Weights of a small GPT-style language model, trained from scratch on English Wikipedia: no biases in attention or MLP, normalized values.
Each number is 500 + 25 x the weight over its row's rms, rounded and kept within 0 to 999. Layers, rows and columns count from 0. Numbers have three digits each. The size before them is the row's rms in percent of the matrix's.

# layer 5 MLP down (transposed), 1024x512, rms 0.0366, rows 273-287, columns 320-383
101:492500479472570507476474481486494492475501485510516470523509454504453500508509486478520462463503521520476488534515519480500539527515535472465504500505494501489484494561482535476496479479513478
098:495551542488543451486532504472543507490484483513511474492521463495511476508535473492522479502532454531491448476536512513514519454483487454490483581480457522497502518498501532536476534509511528
099:519445493500501488461528490508523503481475527500472468525545517453506525512491492459516546514501520498501520521513563512481563462473524501527529490492535483492443481546523449531498506494522523
104:486497508484496474505515496496503510497515514481448474528516485506496462551478486479481507506515504495504542443483516498562494484473458501541457502517478470509528512537463531484487501528487482
101:501516492469487539458480463520487469543507489470463504523464556517510509530482485507496475466461474518479435505500476477578476514471472499496511494479499496480503506541511480495497469495469503
099:515539492465527502540520455509470491477529516491511484496519493535543523514511520485525531521519452515528497506517471533516512441489505468515473472517523498487494549501491523470520497501522534
092:501531486497461458516534498476514495510488489490483569528468514529488480496517476520493503448516516511506502535525497491544422477478512493494518486484531512495514508494455528519540528480508482
109:522466512505481489493500514493508474467478516536530482508476507476534443534501517471522470482507523464513492485463549522513496523501490548483453496497510500466479560476487472494498476510486518
095:500514482492509498545512476497520512538483504513531532497495536522505546477509495496491509478512465514496462472475528471470561481458492463513490472539491538497544555516524497506515506500446500
104:517419475470516464473494546469494526435513490527521484485486494496539527496472473521510500510504471505518501518511503516498556523502502481492574540514530525487478480509475541508495507514528525
099:511501492511508516491503493487487561531486504485477500516538520499501495496530475489538506497474549439485531473479503489521514510501463452482516507490511468477536489498478516484464475503501480
097:506534518530480495514499473502515512480497533503486512506512501537469508519472530517491537494505499520550506501459523508506503517499499554539520488508524526525525475492523486502545466500503514
086:517524518492536521505493489483508483485507488516511495540509490458505479519464483451500504528551507460481527525483516509535475524498507467506504483506545551544489509501461482523548466465523522
103:544494437485459497506527476482472522461500499533452511535501480521481495489508494462505491488514503471482514469521516511508502522503466504469455487459515446474540513473489493519480466531509483
095:472512512473515530477533521484529485491504522483508493494493510491530507486449522468488491444495518516515517526479507489488467498517533507496475455523490510474445507551502497515529477506473495
# layer 5 MLP gate, 1024x512, rms 0.0417, rows 274-287, columns 320-383
101:482499512463532508501509514506491544447534504497493544495504532494495491496537530465443458519463496497502535490498527516495501522493483529488465482491544518512494537495473463478535466540504499
102:487485473502547464497473473518506565460534474496492535487481491535521530546465491489528545486478497507531492502513505483488477524489470528533543490494487499524520489511487488466497504471487520
105:477494486465505504474547510502490549511509512507537479489517481478525534536518489458505503496478505470490459477541480476514497476490478541489486491486512514489470471451466524500492496504573535
099:503476492526477516474554508482468521514540487534468486527484489511506480510468516475507491463548500521478503483487494545506468509489514486497497496523531473549519496473517535485498498505527454
092:480457523504456511506520518515528507473440458496474503481462492490531504475493562496428500523477514519457510477480515494519499494484519488481483507536477530492494518471541496536484519523493474
092:514442483482513527525478548479494467526508511529503495510528486539475498506518516490515491507501520527476561508499480503511504514515514500492511479528479519519525503451508480500484526488529519
109:461517490483519534498495454530455502494484475490501509500466493484487539519503496526478461531490497522487527467513487529478475488518465543500521457470471482493499492477495517491490535520457462
099:471486540540484531496487475454509429479515508509493494531473518485511513474520544464458475511518508503481512468499518487505470513495511492540517490515466520526470492497505492509517544490502485
101:503493489544522505486527471500514479496507486523495479486539529520506481536457473463553533510464533523495489526516472517516516525440525519517473468489504496490491453501483425534489513487511456
098:534467521507520521494534503480533476543505482525536453493513466507441547552484490495541495510492534449485495444471544535488486492528524494506545509488483530481450533495467509525549488513478490
096:468480498447482495491487493513488490462488487496503461512493498491480473486475489506546482486484515518533501542518505495509507521486555488538545507505474529528523550508511514491555508490474521
096:482511515490491479495554497462515479464474524535497439533507545499503498517452496490492491517520511483483571493464530493489483481519521469512493516490524538520510515539506487507511493496533509
103:515487497473461486491518484505500507518484519504479515514473499488514481565529483473526471509531521508509512473498497491454492484509505496514504476497472488469527508465513512506458508517453456
096:506490512511445501486533499519484557530481506525517546473535495478511506522482464531539522495529465521480474506492466492528504488531461482486502527498482474489511494492515504497511496502542519
# layer 5 MLP up, 1024x512, rms 0.0409, rows 274-287, columns 320-383
101:528507540469482466500510502500522493513502485542523494506484502518440477531528496544554497481507470478490454500525513510497517499522478449501512497474451487432548464523469544508517508474525508
098:531521450514519502529473444460475516489502487525532519484513498535520508531491536467535530506514502491516536514489499469470515493523504529526511456499488474454493493503546521518491498473525550
103:502490503566507480500478480491511506545502478494527480455483477483491462505473488502441551548515489455486470461529476504514545488526466504538454510506506501539517471492442470491474497540454502
099:487505513502528501510511496500522484497550476500524453474547488512542491527494535490506503513486482466452488490515468490599498509498533553511489546514543509474509505522512489514500529469463525
093:487494466551502509505509493516507500507569496498462523517479504530511482519502463524517478489534494494509462523496509474455489497494523497504524537486492502541516486471494505464490498505454489
096:476496521520474490483549500541511529493484484488553498523476536481506475506477527502496475545482520531514455510537467537486488484541490497502483476499527457521493487503496496462462534521473535
109:524488533515503487514523477454513511505459511535508526483505528491518499512524528528512496486521493492477442446475521561484500475563499512470476491525516518483465488535485472530518503531529496
099:485524524509444524507513447508511494467520504422479497508591498482512454469471508495523522496568513540474471480499470486533517492529486493478498517524471533518498506478503486461522505443495517
103:480520526463462468501494545479480528463516527457458482469459461542552507522477498503543481493503476494524498495489454514502504502507554501482518514465516493495536489516495533537523485495518513
099:443478486513486479488518513533506486466481474481479478502513471468489480522502517480471480549460505562487513545515479503443488486480517495487474510488491477540430501558508532472532529477472461
099:491483494510540484510525547500513515456510492527546501496531493465507520479475495495482515496506491497495533480515501548535552532445552509516498470498531513517467502533485468498500495458496511
092:455504505499503537487486507505491511493509540527509509476501481506492494513489535512515534498474486519511486502531497502461499500455484459483498485493516429472547490474511527496448476544487508
100:439479511460492508504516509477514542453533502505492508510483496456441425501541498489462467518492514516485499482496491487472450490504501478527507484528491513494537513509510493419446489515444462
094:523523491482500504511509490471504492485494500521494503504497524507550485485505473522504499509500487518519539557454450488543492502474495464498526441472485507465524533514501525487510498509544518